From a checkpoint of a small transformer trained on Wikipedia.
Size: 13 layers, width 384, 4 heads of 64, MLP 1536 GELU, vocabulary 8040, 23.8M parameters.
Each number is 50 + 12 x the weight over the matrix's rms, rounded and kept within 0 to 99. Layers, rows and columns count from 0.

# layer 4 attention key, 256x384, rms 0.188, rows 124-127, columns 128-255
62 36 33 59 54 45 54 40 32 20 35 52 39 42 43 60 50 69 68 39 52 54 68 62 44 38 53 41 44 62 32 56 53 62 67 56 48 52 68 76 37 48 57 59 40 51 55 60 25 49 42 35 64 27 60 44 22 36 59 63 42 70 64 43 52 52 55 37 58 34 43 28 56 31 31 66 55 42 52 48 51 35 50 69 49 49 45 46 52 50 74 57 44 88 60 48 46 22 28 40 54 66 47 60 66 49 09 43 53 55 67 44 14 45 66 25 63 41 43 54 44 41 31 35 20 53 48 35
64 48 29 47 65 79 50 54 39 62 47 59 49 65 65 77 62 64 65 44 34 55 45 59 47 59 51 40 53 40 46 64 63 42 59 67 49 53 48 48 35 59 48 38 60 53 55 58 51 57 45 49 41 58 83 56 60 75 33 42 33 54 76 33 80 54 54 55 46 53 52 36 75 60 62 41 45 41 50 56 51 60 42 37 43 65 45 59 58 55 36 35 48 44 64 30 65 44 59 33 62 25 53 51 44 34 48 42 60 35 57 43 49 47 42 43 57 42 34 61 65 46 48 53 63 58 40 44
55 41 31 41 49 41 57 67 22 65 54 13 44 53 49 21 58 55 54 39 32 56 48 57 57 56 56 41 17 57 44 25 34 66 56 67 58 39 56 38 59 42 50 28 47 64 42 54 40 56 45 47 47 79 58 46 45 59 40 37 54 73 50 42 37 64 51 80 75 61 46 56 52 48 60 56 54 40 48 68 62 79 56 51 43 77 54 31 54 60 49 32 57 64 46 56 74 45 57 55 43 39 48 60 48 56 40 42 71 50 68 84 66 55 28 53 57 32 48 47 39 65 58 70 58 48 53 24
53 38 77 19 64 42 71 42 10 44 63 43 75 41 51 33 50 55 50 90 50 79 08 43 51 89 38 53 46 26 53 59 52 57 19 62 32 53 40 29 71 59 60 52 50 21 58 44 52 25 56 27 38 46 65 33 56 30 73 57 24 34 21 36 37 34 38 16 55 63 69 29 81 45 62 62 09 52 58 45 46 55 43 56 44 24 47 59 54 58 83 42 40 31 69 56 54 41 53 64 50 40 70 42 71 47 44 67 60 66 50 55 27 62 43 48 59 80 50 50 28 37 73 64 58 84 59 57
# layer 4 attention query, 256x384, rms 0.205, rows 125-127, columns 128-255
33 60 71 67 81 56 42 51 38 50 49 41 60 37 56 54 46 93 54 37 50 39 66 79 62 69 41 71 64 53 43 77 40 32 56 63 55 46 45 44 32 66 55 41 56 66 52 52 36 56 37 54 46 46 61 58 76 49 42 66 38 54 64 59 41 47 49 50 50 40 48 22 58 51 51 62 51 57 40 50 53 47 59 46 24 45 44 39 42 36 62 44 44 57 52 48 63 66 63 48 61 34 36 58 37 47 46 47 69 58 28 34 58 54 43 34 25 28 39 44 42 62 57 49 51 49 18 58
63 62 27 50 51 34 43 47 23 32 55 57 68 34 75 55 33 63 27 26 47 39 64 58 50 53 45 61 56 62 40 51 48 73 52 58 63 47 64 39 72 40 45 13 51 64 40 30 65 27 29 87 39 62 46 48 61 34 22 39 41 54 50 52 50 65 44 56 52 51 63 46 52 82 49 80 38 29 41 34 46 51 39 45 40 47 64 31 53 68 68 55 38 50 50 75 86 67 44 67 38 45 58 39 60 52 33 49 55 57 42 66 61 46 25 68 55 71 21 29 59 51 13 56 76 31 25 54
50 42 99 58 70 28 45 60 49 49 35 45 53 51 49 46 49 43 62 47 19 81 42 57 32 20 61 50 64 42 61 46 59 68 43 44 32 59 41 30 54 93 49 14 54 32 29 63 53 49 53 57 40 65 56 62 87 27 50 59 62 41 38 61 49 56 38 59 26 63 59 42 36 66 43 60 24 37 70 57 80 62 40 24 52 51 60 84 63 41 48 54 51 62 55 61 45 58 47 42 57 68 47 41 46 55 59 54 56 50 44 70 47 75 40 35 51 50 60 35 39 38 41 64 62 60 70 37
# layer 4 attention value, 256x384, rms 0.182, rows 64-87, columns 128-255
54 53 53 58 67 55 45 46 55 65 65 42 34 28 45 84 50 45 41 49 47 44 65 57 58 29 42 59 65 69 51 59 58 67 59 54 57 28 43 54 63 49 72 67 54 29 64 49 63 57 51 43 76 47 58 53 51 46 38 59 34 55 44 36 51 68 37 55 58 29 55 53 41 54 76 60 67 42 60 50 56 40 42 33 77 71 61 26 42 55 51 84 50 59 43 59 65 56 70 49 51 42 45 34 33 57 57 63 52 50 69 44 48 65 63 66 64 19 47 70 43 43 32 38 57 61 76 30
68 64 47 41 68 53 52 70 33 53 53 54 55 51 39 44 56 55 58 40 46 52 67 45 59 59 80 47 44 60 40 33 49 45 48 52 55 37 19 56 36 67 27 45 44 42 64 55 54 55 45 43 45 46 53 41 60 31 47 50 55 52 22 79 54 65 55 51 31 67 37 42 37 20 49 59 55 48 67 48 49 41 56 34 35 43 57 61 45 62 58 63 33 42 67 27 49 61 22 74 57 38 53 56 48 46 52 53 42 62 58 50 44 54 62 66 37 67 58 49 49 55 36 41 68 52 61 36
33 36 56 28 36 35 55 44 37 36 64 33 55 50 34 59 74 66 46 59 45 46 38 51 64 60 25 45 77 56 48 65 61 42 53 50 50 62 61 54 41 44 57 58 62 54 37 45 52 47 72 53 46 43 59 49 68 37 50 56 47 34 23 55 74 42 48 40 40 62 44 68 30 37 44 56 48 47 50 59 57 61 30 55 35 56 56 64 45 44 49 49 44 38 40 64 43 32 52 58 42 71 45 36 60 28 43 43 44 43 55 37 60 64 54 46 45 39 55 71 67 71 51 32 43 66 50 61
55 38 43 44 55 43 64 34 47 57 32 22 44 58 61 27 57 40 53 39 42 48 22 63 71 47 17 41 59 73 60 55 58 51 49 55 58 68 42 62 48 50 55 57 39 40 38 39 50 67 55 36 45 42 45 42 52 40 36 48 53 50 48 74 54 29 47 43 59 70 37 52 40 74 49 63 34 43 46 37 43 60 44 38 34 62 37 56 57 50 54 58 41 59 24 52 69 70 45 74 21 77 51 38 39 61 52 51 35 49 60 48 49 49 40 39 51 38 56 64 53 67 52 61 14 59 47 75
64 59 69 63 61 47 57 48 48 60 47 48 63 48 51 55 57 62 52 56 53 59 61 24 50 38 20 59 55 77 69 50 42 37 43 48 52 54 37 38 68 45 39 58 71 56 48 65 32 25 41 47 52 34 56 42 37 41 63 83 34 68 58 37 43 70 44 48 44 55 39 52 42 43 46 58 64 43 69 35 54 55 53 27 42 22 52 51 46 39 65 60 61 46 63 54 37 48 52 69 32 57 57 43 57 38 52 38 63 58 54 42 04 60 47 58 56 52 36 61 28 42 56 58 45 52 67 40
38 60 66 29 53 67 32 44 57 38 39 45 53 46 61 52 60 37 31 52 53 52 34 35 51 69 39 57 45 32 64 46 46 55 50 33 72 54 37 49 59 44 60 48 36 45 66 46 49 24 57 49 36 36 69 50 39 66 73 52 57 42 49 39 37 40 34 48 68 43 59 57 25 53 54 46 48 76 58 47 66 59 32 63 85 89 42 36 42 50 62 61 42 36 60 67 36 56 38 46 57 57 36 38 39 59 64 69 31 39 58 51 45 46 48 47 51 40 46 37 39 36 60 41 31 32 69 56
48 86 61 51 70 54 35 50 60 38 39 40 53 47 61 36 46 46 79 45 48 42 54 66 51 58 75 47 44 42 48 37 46 68 61 49 53 57 59 46 57 49 46 45 63 55 56 36 41 48 33 46 37 75 63 53 57 62 53 38 63 41 54 76 35 46 59 61 26 49 51 42 67 51 46 57 45 47 54 62 51 63 33 40 40 69 62 59 54 41 52 54 51 58 63 28 65 47 67 47 68 48 70 44 54 23 75 57 49 47 61 28 62 20 52 75 55 29 34 43 53 47 50 53 66 31 24 74
30 57 54 51 57 39 33 66 30 39 50 42 60 69 60 42 44 51 31 34 46 33 31 60 47 58 41 42 57 67 51 41 72 51 36 34 54 57 42 34 32 58 52 51 37 46 28 51 35 59 69 58 42 17 34 66 45 47 13 41 39 42 49 48 34 60 50 47 52 56 64 53 33 43 41 50 72 61 41 41 70 34 47 47 43 29 55 41 43 27 73 45 19 46 39 59 66 29 12 67 40 47 51 28 48 82 55 42 24 36 53 40 59 38 61 45 33 58 47 51 40 45 57 36 51 49 47 68
46 46 60 60 59 30 62 22 46 64 51 48 44 32 22 66 47 53 67 38 47 48 65 50 50 48 39 48 45 67 58 55 37 37 40 23 43 44 63 56 50 49 46 74 56 35 52 46 55 34 42 40 38 52 45 42 65 48 51 52 69 56 53 57 71 43 41 69 56 65 49 61 69 38 60 42 81 32 62 49 43 37 50 65 39 65 47 71 63 63 41 67 51 31 59 59 36 68 70 56 56 50 31 62 60 41 64 55 43 37 58 37 64 60 59 38 47 26 51 61 44 34 36 50 66 37 41 48
45 58 39 62 34 46 63 53 83 52 30 68 54 53 54 52 59 57 36 62 70 78 64 33 31 55 57 50 68 44 48 40 33 52 56 45 56 55 49 60 58 40 39 28 54 53 47 50 52 30 12 63 54 50 52 48 35 50 65 72 42 46 82 64 47 64 62 78 52 46 73 58 56 46 51 35 72 40 74 55 50 32 53 35 52 49 43 47 53 42 51 43 61 47 59 53 53 53 92 48 55 38 26 57 12 42 59 60 64 43 43 42 58 48 48 53 54 54 45 38 41 40 44 52 60 39 54 33
30 66 56 43 68 54 36 18 48 55 47 50 45 33 38 52 56 33 50 67 46 66 82 46 55 40 46 59 60 62 52 72 54 72 41 69 58 37 62 42 40 45 52 62 35 54 47 69 46 45 65 29 57 54 63 43 66 44 48 39 41 49 35 60 67 44 34 55 48 76 36 49 30 41 28 52 56 45 58 69 61 37 60 38 44 45 53 55 45 60 39 61 44 60 44 44 27 41 47 55 47 50 57 36 55 55 48 43 44 48 56 55 44 69 50 49 67 50 46 41 51 62 61 44 38 59 60 66
42 36 53 36 72 53 48 36 77 54 52 65 56 53 52 56 36 29 40 72 52 72 51 42 53 37 25 55 32 58 56 47 65 51 53 36 53 51 34 45 58 65 41 27 50 48 34 65 57 20 53 55 55 64 42 41 48 66 54 62 42 45 55 56 41 37 45 67 65 38 64 43 47 45 54 51 49 53 56 56 49 37 57 59 50 49 37 61 54 28 41 40 44 53 64 62 42 65 49 31 82 56 16 29 38 46 54 45 46 52 38 59 43 43 31 33 60 40 50 47 41 32 70 41 27 45 65 28
41 56 46 52 33 49 55 59 50 29 38 28 41 34 52 53 46 55 34 62 52 66 53 45 40 55 60 33 51 49 54 40 54 38 74 51 34 68 46 47 74 46 63 34 34 39 28 74 73 37 39 44 54 55 55 48 38 54 44 54 62 58 54 41 54 54 43 63 31 46 80 39 48 48 73 19 53 50 77 64 83 54 30 48 62 77 31 25 83 59 60 50 32 57 73 60 35 67 48 47 48 59 36 47 31 42 50 51 41 46 61 34 48 54 29 50 52 56 41 30 71 42 70 54 43 56 44 39
86 53 30 46 50 47 43 52 45 60 56 32 56 55 31 63 45 45 40 52 35 48 52 44 84 72 89 51 37 52 43 51 43 34 70 78 29 20 66 38 61 61 41 55 52 48 54 56 50 50 38 63 60 84 70 50 61 57 82 52 52 68 44 53 49 80 18 54 33 66 63 40 49 35 35 70 56 44 57 79 36 65 38 47 42 35 64 61 61 50 65 33 33 34 73 42 47 43 62 41 57 65 61 38 50 53 35 40 51 62 29 54 29 56 43 35 61 60 54 47 55 59 69 53 43 61 52 47
38 52 39 43 25 42 56 46 47 45 57 52 45 44 38 52 53 39 52 71 18 47 51 44 41 55 52 59 49 15 53 46 55 37 57 66 57 68 55 53 44 57 49 39 32 77 28 63 53 57 72 43 69 33 51 36 46 63 41 42 54 48 53 38 61 40 46 53 47 60 36 43 61 49 49 67 52 47 74 70 51 58 29 49 64 61 52 43 48 35 51 40 62 55 57 59 32 42 53 59 56 47 50 51 51 57 49 43 73 52 46 26 53 58 33 61 45 58 32 38 50 53 62 58 53 46 46 32
37 27 68 44 49 45 46 38 54 50 60 44 49 35 60 63 38 45 31 53 67 31 53 60 35 63 32 57 48 51 62 41 54 41 42 41 34 74 46 59 52 36 69 58 47 44 33 58 37 58 58 44 42 45 39 32 18 21 35 57 51 58 46 38 40 69 47 20 36 57 46 45 58 57 77 47 43 38 62 37 48 52 40 49 55 58 48 22 56 45 67 53 59 62 33 41 45 65 55 68 35 51 62 43 63 45 45 19 52 43 47 45 62 52 64 56 53 36 36 67 45 51 38 44 49 51 62 49
38 65 59 44 11 34 44 37 58 51 63 72 21 44 44 55 61 53 48 31 47 34 67 36 51 47 25 53 59 43 68 38 53 55 52 60 63 44 56 55 61 44 58 56 31 50 77 43 42 53 54 72 61 46 45 67 62 72 32 46 49 44 66 43 34 59 70 46 45 27 43 51 38 48 37 44 44 50 39 51 62 60 62 51 54 42 33 30 34 50 44 61 49 71 91 40 61 20 44 70 35 44 52 54 53 63 83 49 42 45 70 56 59 48 61 54 55 49 48 41 43 45 52 82 50 18 55 45
59 45 52 60 58 76 49 40 57 62 38 33 39 48 45 53 41 51 35 53 51 26 59 63 43 51 75 45 91 34 64 65 72 57 65 63 27 09 75 43 50 33 50 47 37 71 57 38 43 54 55 31 48 66 56 71 58 62 67 44 60 31 40 37 42 51 29 60 63 58 61 45 56 48 42 48 60 70 42 59 35 56 53 51 57 56 50 48 63 67 57 40 69 38 25 63 55 62 51 56 48 46 40 42 41 67 56 56 31 56 54 47 53 35 23 41 43 42 51 39 42 57 49 74 58 63 60 47
41 54 63 51 68 66 40 59 37 45 36 29 39 36 64 42 33 52 54 52 66 54 40 75 65 42 53 63 62 57 47 56 53 51 44 27 38 45 46 47 42 46 75 31 50 55 61 43 50 48 59 50 28 44 43 56 34 53 09 52 27 40 57 51 54 29 36 30 48 47 46 44 67 40 48 49 47 62 50 40 44 56 33 60 58 65 51 48 62 46 61 69 62 37 40 47 47 37 51 29 65 38 50 60 37 44 48 56 34 31 43 15 48 60 50 52 48 57 65 49 48 37 49 66 51 58 57 48
38 59 51 52 66 32 91 35 48 77 57 77 59 75 57 53 43 24 54 60 50 53 27 26 48 50 47 61 56 70 56 71 41 50 50 58 47 52 49 36 45 39 72 54 58 43 49 67 37 41 57 67 45 69 51 39 73 43 59 72 50 41 55 72 45 59 59 46 54 43 43 35 75 58 33 50 50 47 65 58 52 47 69 60 35 53 48 59 65 38 43 69 56 50 48 41 35 59 62 30 65 46 60 46 41 36 56 62 55 38 35 59 51 31 26 53 61 62 44 79 39 47 49 63 74 46 61 50
42 52 44 66 55 45 52 48 26 45 37 45 64 44 61 69 36 61 45 45 55 33 70 50 56 33 47 66 31 53 61 29 68 56 40 30 42 62 56 40 54 28 46 55 60 37 43 59 56 44 67 47 45 47 62 49 51 61 50 23 68 69 42 76 56 61 42 57 50 39 66 35 43 50 60 60 58 32 58 39 73 30 71 45 56 47 73 45 47 42 48 57 44 47 69 66 61 54 37 49 42 30 71 44 49 60 46 40 62 67 61 41 70 64 55 56 42 52 46 56 45 53 34 48 66 52 41 43
73 46 73 53 49 52 58 47 50 38 50 43 64 33 45 35 49 48 57 42 43 72 36 67 23 54 40 46 38 53 40 40 62 59 38 64 43 63 40 58 62 45 40 50 45 51 31 56 63 32 58 46 40 45 23 56 39 49 36 51 58 50 33 49 32 35 61 65 52 50 43 82 70 66 48 68 46 48 76 29 36 48 60 40 71 72 64 44 48 63 54 60 50 49 49 60 50 62 51 53 40 55 21 53 63 64 50 70 57 67 45 51 42 57 42 61 54 43 45 40 56 54 39 56 39 39 56 49
54 60 37 58 51 70 65 43 45 78 62 50 52 55 15 68 43 45 72 62 26 78 54 53 67 42 41 66 55 47 41 47 54 83 42 71 55 41 56 59 61 66 66 58 80 58 49 54 64 52 56 32 84 32 61 43 38 51 74 45 48 83 40 60 66 50 48 54 53 73 40 42 55 43 69 41 52 42 68 39 28 26 67 32 66 74 62 53 59 58 73 65 42 48 43 64 29 58 50 44 62 47 46 76 45 69 30 71 68 93 49 45 12 45 45 51 57 45 48 56 60 49 41 56 38 64 48 63
42 59 42 46 67 51 39 43 44 64 49 51 52 53 57 58 44 59 47 45 35 35 53 59 72 53 39 43 31 60 44 69 54 27 57 41 53 58 26 39 51 55 54 67 55 32 36 57 44 62 60 54 58 39 44 48 57 63 49 63 63 54 72 25 52 69 39 45 57 46 63 45 44 33 73 74 58 27 44 54 54 28 25 53 58 31 51 55 42 41 44 66 37 51 56 61 83 42 70 34 54 66 49 51 34 51 50 51 53 47 19 46 50 37 78 62 46 24 50 49 47 29 47 47 53 46 30 37
# layer 4 attention output (transposed), 256x384, rms 0.146, rows 64-87, columns 128-255
50 52 44 31 37 37 45 51 61 53 34 46 62 72 63 55 65 59 42 42 34 51 25 43 30 81 28 37 25 63 55 41 68 30 60 65 44 76 42 71 32 65 44 25 54 59 48 41 26 61 56 61 32 40 53 80 31 43 51 58 38 35 42 43 36 48 36 30 46 41 56 58 38 36 54 51 32 31 78 60 32 19 59 47 25 43 63 67 51 75 41 24 40 65 55 59 47 54 31 41 33 49 61 66 82 29 34 50 55 65 47 50 54 47 43 53 45 65 47 40 59 51 52 64 45 54 36 34
26 38 53 54 23 56 54 45 78 51 40 33 54 46 41 58 52 60 56 55 64 23 55 47 36 45 33 55 76 42 59 51 45 60 46 39 56 49 59 60 76 43 46 44 38 45 37 25 33 56 46 60 61 39 47 32 45 51 46 31 59 55 73 21 35 51 52 43 59 39 78 42 53 59 66 34 61 33 74 31 56 31 46 63 64 66 45 49 30 36 48 28 60 46 33 66 64 39 56 46 42 43 47 38 67 44 61 30 47 47 40 43 79 59 55 57 54 64 68 51 56 63 43 64 48 50 21 36
66 53 39 64 79 33 65 43 75 62 61 58 42 47 37 46 48 40 29 35 59 31 63 30 31 47 59 49 71 48 66 51 51 46 45 33 35 34 39 49 56 47 50 44 29 55 53 55 42 34 29 42 58 57 51 54 57 60 44 48 45 63 43 40 30 67 23 53 74 77 42 35 51 52 69 51 56 49 68 46 43 28 46 38 48 57 36 40 74 69 16 61 35 80 60 49 61 52 64 48 48 33 42 39 44 29 32 67 51 79 53 63 52 66 44 64 44 60 28 51 56 36 54 76 37 54 48 39
69 64 67 40 59 69 40 42 53 34 63 58 77 49 57 60 56 46 47 50 72 65 57 75 37 49 79 60 69 43 18 54 41 75 61 56 26 26 59 21 61 37 51 53 80 54 42 49 39 45 47 53 58 56 41 35 53 26 44 39 61 51 57 33 32 60 65 41 32 46 59 44 54 36 51 37 56 52 48 60 56 26 51 73 74 59 68 44 30 30 43 55 50 34 70 46 63 38 75 60 52 27 40 53 66 41 41 38 41 47 34 50 61 46 43 51 46 68 55 57 44 21 35 22 55 60 46 04
42 62 62 52 34 47 42 52 44 49 60 60 43 41 44 55 41 36 30 34 65 47 57 48 51 47 53 53 62 35 33 49 41 43 64 59 52 43 55 53 50 47 36 68 40 46 38 46 50 57 56 45 69 54 33 68 66 57 27 29 60 50 56 42 47 45 53 53 63 32 51 45 69 71 57 47 48 42 50 52 40 51 53 65 52 48 53 53 51 70 33 36 55 58 55 70 52 56 68 26 60 59 39 57 41 42 73 63 46 26 35 59 56 70 39 57 60 71 42 56 60 52 44 44 61 69 53 55
63 65 39 57 63 43 58 40 58 66 53 52 50 49 41 18 70 39 52 39 45 62 46 67 48 49 50 52 58 57 74 65 44 58 46 47 21 38 58 36 51 50 48 42 49 40 39 33 46 41 57 43 65 59 41 73 50 46 21 48 39 39 70 47 51 53 26 44 39 37 53 56 78 45 59 42 50 44 42 71 51 28 47 49 42 40 67 65 41 47 31 21 50 70 66 45 82 42 47 51 64 62 62 63 39 45 57 39 54 56 58 56 54 50 44 58 49 70 69 60 41 37 48 40 69 84 43 55
57 32 34 32 42 56 28 42 34 39 55 47 40 35 59 43 60 21 28 62 56 60 62 35 56 53 38 31 33 43 52 47 73 25 42 50 37 58 38 41 49 33 63 33 66 33 58 43 24 69 52 62 49 56 32 38 51 54 63 66 53 50 51 41 54 41 47 48 45 67 83 49 40 52 50 48 39 40 30 42 58 24 68 62 71 62 57 31 37 71 64 44 60 22 31 51 45 59 49 45 44 56 60 56 80 54 38 32 56 36 54 60 42 40 58 43 34 56 38 50 33 24 34 79 55 60 63 48
80 51 42 44 31 51 42 42 44 46 60 59 34 52 35 54 42 54 60 56 56 53 41 54 34 35 22 57 42 54 40 42 51 49 53 49 41 44 67 39 77 69 72 65 52 32 46 48 31 48 38 68 44 67 51 55 50 58 65 42 54 32 68 55 55 52 56 60 75 30 65 50 54 64 54 61 35 52 37 42 48 51 47 48 49 59 49 45 41 57 42 66 51 62 69 45 37 58 63 36 47 40 37 76 39 28 18 51 54 43 43 52 52 69 50 59 79 42 43 38 75 54 38 58 48 50 43 25
65 50 55 57 57 63 71 53 51 52 50 57 45 65 29 47 38 64 61 46 61 49 56 47 61 60 68 52 49 42 52 52 56 43 52 60 44 45 53 26 53 48 57 33 46 64 48 71 68 65 50 39 40 17 47 34 27 56 29 41 26 57 47 38 36 47 67 47 67 52 40 59 31 61 49 50 30 65 44 43 46 77 67 67 46 41 67 58 62 61 28 70 28 57 38 39 63 79 44 37 55 78 48 39 76 34 68 56 49 40 66 48 53 57 52 44 51 75 22 48 39 41 51 34 44 46 35 59
49 46 69 42 59 49 41 49 42 59 43 54 50 41 58 42 35 43 32 59 30 41 38 60 47 70 29 53 45 76 30 54 58 48 54 54 52 67 38 45 62 46 41 59 75 55 71 68 64 65 62 51 66 44 23 36 64 71 33 32 70 56 36 53 45 37 52 54 54 51 41 16 47 38 41 61 46 55 20 34 49 74 33 42 19 51 54 55 18 55 48 34 39 54 32 43 71 81 35 31 62 51 70 65 66 62 52 51 44 62 45 69 44 27 48 53 46 58 38 61 48 47 86 57 45 65 45 57
36 44 32 38 39 18 41 71 60 49 45 58 57 62 50 50 52 36 23 54 42 41 26 63 58 52 47 26 53 53 55 50 47 44 40 37 63 43 44 63 43 38 66 46 83 37 48 45 67 41 47 66 50 55 44 47 50 65 60 30 50 56 55 65 48 48 66 26 44 53 75 56 38 51 61 56 50 48 42 34 25 59 58 57 63 55 48 43 42 39 52 54 64 38 35 62 57 51 56 56 51 34 43 50 41 58 45 49 53 42 53 49 51 38 55 49 55 43 35 43 49 67 46 39 64 36 40 42
61 68 40 44 40 55 61 51 50 53 50 31 52 33 25 56 40 64 26 40 43 40 58 65 38 74 72 41 63 52 55 77 59 60 77 34 65 65 51 38 55 43 43 68 62 63 52 33 62 42 53 45 53 36 29 60 47 55 62 36 37 47 50 53 41 57 68 32 48 40 52 44 57 29 45 42 60 41 53 31 65 53 42 46 50 47 42 65 43 56 67 63 52 58 78 27 42 47 41 70 39 44 69 61 51 54 73 48 47 37 39 42 57 40 40 51 67 55 48 57 61 49 47 42 74 53 53 61
60 40 47 62 54 56 33 51 44 72 44 46 40 81 37 55 54 42 43 58 39 40 37 45 56 66 52 58 53 53 22 52 69 62 29 50 63 59 45 60 61 65 20 53 63 48 50 44 43 66 60 49 57 56 51 68 66 79 50 56 62 57 32 36 58 56 55 52 42 40 31 58 66 55 56 70 63 53 36 61 41 70 46 67 43 51 48 65 39 49 52 62 43 43 43 50 51 59 55 45 40 41 56 69 38 65 71 44 45 68 46 62 71 27 50 44 51 61 56 35 23 66 56 50 72 86 50 45
31 72 20 45 62 38 41 37 37 49 39 53 45 46 69 45 37 51 46 46 62 80 31 71 41 50 55 55 58 38 21 48 60 59 33 42 58 75 48 75 38 60 25 46 52 53 31 64 62 51 52 43 69 38 46 46 62 39 57 60 55 42 74 36 68 24 59 57 40 33 39 53 68 51 38 57 46 39 48 42 50 60 69 51 48 37 52 35 36 45 66 61 78 49 45 49 51 38 33 80 36 49 32 51 51 55 65 66 25 58 72 62 44 61 55 50 42 50 62 65 35 62 56 49 54 40 45 43
40 40 53 52 63 37 45 46 49 40 34 69 39 61 45 64 19 52 46 44 61 60 48 55 61 50 59 38 54 71 63 56 38 55 40 39 34 38 53 40 32 43 35 66 55 47 41 52 49 39 48 63 37 58 40 52 42 67 61 53 41 39 34 38 67 79 51 53 48 44 27 60 57 59 64 39 44 37 58 40 31 44 67 73 38 55 38 34 52 46 54 39 55 48 44 43 62 50 45 42 50 30 50 38 36 50 51 62 46 53 50 65 58 59 53 60 76 44 68 62 80 80 50 43 50 57 49 69
28 60 20 39 55 56 59 49 60 44 46 53 47 60 31 53 49 39 50 41 51 56 52 57 41 42 46 50 32 61 19 53 33 42 51 33 59 41 46 11 64 50 31 59 32 56 32 64 63 38 23 37 41 70 41 80 44 43 53 58 57 50 54 54 57 48 55 58 80 38 61 60 36 57 41 60 47 66 40 44 48 64 66 43 47 28 60 28 40 31 47 56 35 43 69 67 36 42 62 39 44 59 25 41 59 59 62 74 43 43 67 54 41 58 63 59 60 52 55 55 30 43 45 40 74 50 60 62
49 48 58 49 38 76 47 45 44 32 46 43 58 49 47 44 44 48 62 61 55 49 44 41 33 43 70 76 27 36 62 48 54 15 29 35 35 71 50 39 52 50 67 43 59 58 57 40 47 50 63 41 54 57 40 73 48 60 51 28 38 58 63 39 86 56 50 87 48 44 38 55 41 44 60 42 56 40 41 49 31 40 29 49 23 66 44 41 67 53 15 47 43 66 37 56 43 34 47 44 45 52 71 50 49 58 46 60 50 24 35 35 62 58 44 48 25 41 62 59 45 52 45 25 52 75 50 81
66 57 31 44 49 20 40 37 48 50 44 38 63 40 76 26 52 41 64 52 48 50 54 60 61 31 32 56 48 45 39 47 38 53 52 40 70 84 51 62 16 78 54 60 89 33 62 55 50 31 38 39 50 66 43 42 33 59 47 65 35 29 51 62 64 44 46 45 56 75 25 42 30 50 64 36 58 32 56 29 51 46 46 44 63 43 69 54 37 47 56 53 60 44 50 46 62 48 40 60 60 59 53 47 43 43 36 39 50 67 60 48 54 35 59 35 54 46 46 87 50 54 53 45 50 29 65 32
65 40 28 48 57 34 52 49 63 49 56 46 44 39 54 61 38 51 30 52 38 47 41 50 40 40 38 30 52 49 63 43 64 72 45 46 58 45 60 50 60 33 58 51 42 56 48 28 51 69 40 39 62 61 61 52 41 45 70 44 44 39 52 50 36 77 61 55 37 58 35 43 46 73 65 46 40 47 52 64 56 30 53 33 49 48 65 68 21 60 37 57 33 50 79 32 66 57 38 72 59 63 45 39 59 50 51 50 51 62 38 61 24 49 46 46 27 47 34 28 57 60 60 27 46 47 45 52
93 30 44 39 39 49 29 85 48 15 54 40 51 40 33 53 43 74 30 52 68 38 59 71 56 45 57 52 38 31 40 24 52 43 64 40 69 45 50 48 33 30 41 71 57 48 73 48 69 59 30 44 78 44 59 62 51 59 47 58 60 24 64 42 56 13 33 44 59 49 37 62 15 46 30 47 26 29 58 55 42 43 63 34 82 51 64 26 51 48 66 31 44 57 54 30 59 60 30 79 55 56 71 52 50 49 50 58 32 67 35 46 51 63 73 62 69 57 25 43 57 52 60 59 45 53 52 72
67 52 48 47 36 48 51 66 76 89 58 45 44 43 66 81 41 49 58 58 68 36 17 46 36 32 38 36 47 29 41 90 46 43 43 54 42 33 36 57 24 67 32 37 31 43 53 51 36 79 56 50 57 47 54 52 63 61 51 58 34 47 42 57 39 47 62 50 43 49 29 74 42 67 50 47 64 60 44 64 25 61 41 51 58 43 38 57 63 44 24 25 42 63 23 48 39 50 42 59 72 54 27 41 41 43 37 51 50 53 41 44 65 41 61 59 62 36 53 58 51 75 25 43 34 52 48 52
57 31 34 47 46 62 53 47 30 63 49 42 51 77 49 48 60 51 57 55 44 49 48 45 70 60 55 55 43 68 68 43 40 49 53 53 79 51 57 52 35 44 55 60 60 48 45 45 60 69 69 52 64 56 67 50 48 44 50 30 55 36 44 40 53 63 55 41 49 73 68 34 34 51 50 34 61 54 72 46 50 44 26 40 21 52 41 44 57 26 39 20 27 48 58 57 52 55 33 56 50 50 31 39 59 23 56 34 43 18 66 30 50 44 61 50 52 58 51 35 51 26 61 56 61 69 48 41
43 38 35 55 46 22 40 42 48 46 45 47 48 54 56 41 58 56 44 47 70 23 43 40 33 71 43 53 50 45 57 50 37 38 84 63 41 46 36 55 44 57 56 47 61 57 61 54 30 51 61 50 40 77 33 45 60 46 43 59 59 57 50 55 40 44 49 51 51 41 44 66 35 71 54 57 68 60 58 54 60 55 61 41 55 25 52 68 52 51 35 41 30 74 57 63 50 40 49 44 49 53 67 40 52 46 62 58 58 24 48 53 60 66 49 58 68 58 57 35 75 34 69 56 55 58 53 43
64 66 44 58 32 32 52 40 63 38 62 58 53 43 50 58 39 43 64 37 50 50 47 70 37 55 35 37 56 32 39 43 50 54 41 62 61 24 53 53 50 50 43 21 37 61 58 59 25 39 40 56 33 52 42 55 45 79 42 57 34 39 42 77 51 51 52 51 42 31 64 57 43 45 34 59 97 27 47 59 41 70 45 30 45 77 44 54 30 53 52 56 38 50 51 71 50 50 39 39 37 56 74 42 85 42 40 53 47 55 61 55 60 61 38 48 24 71 48 47 47 83 38 31 26 36 64 64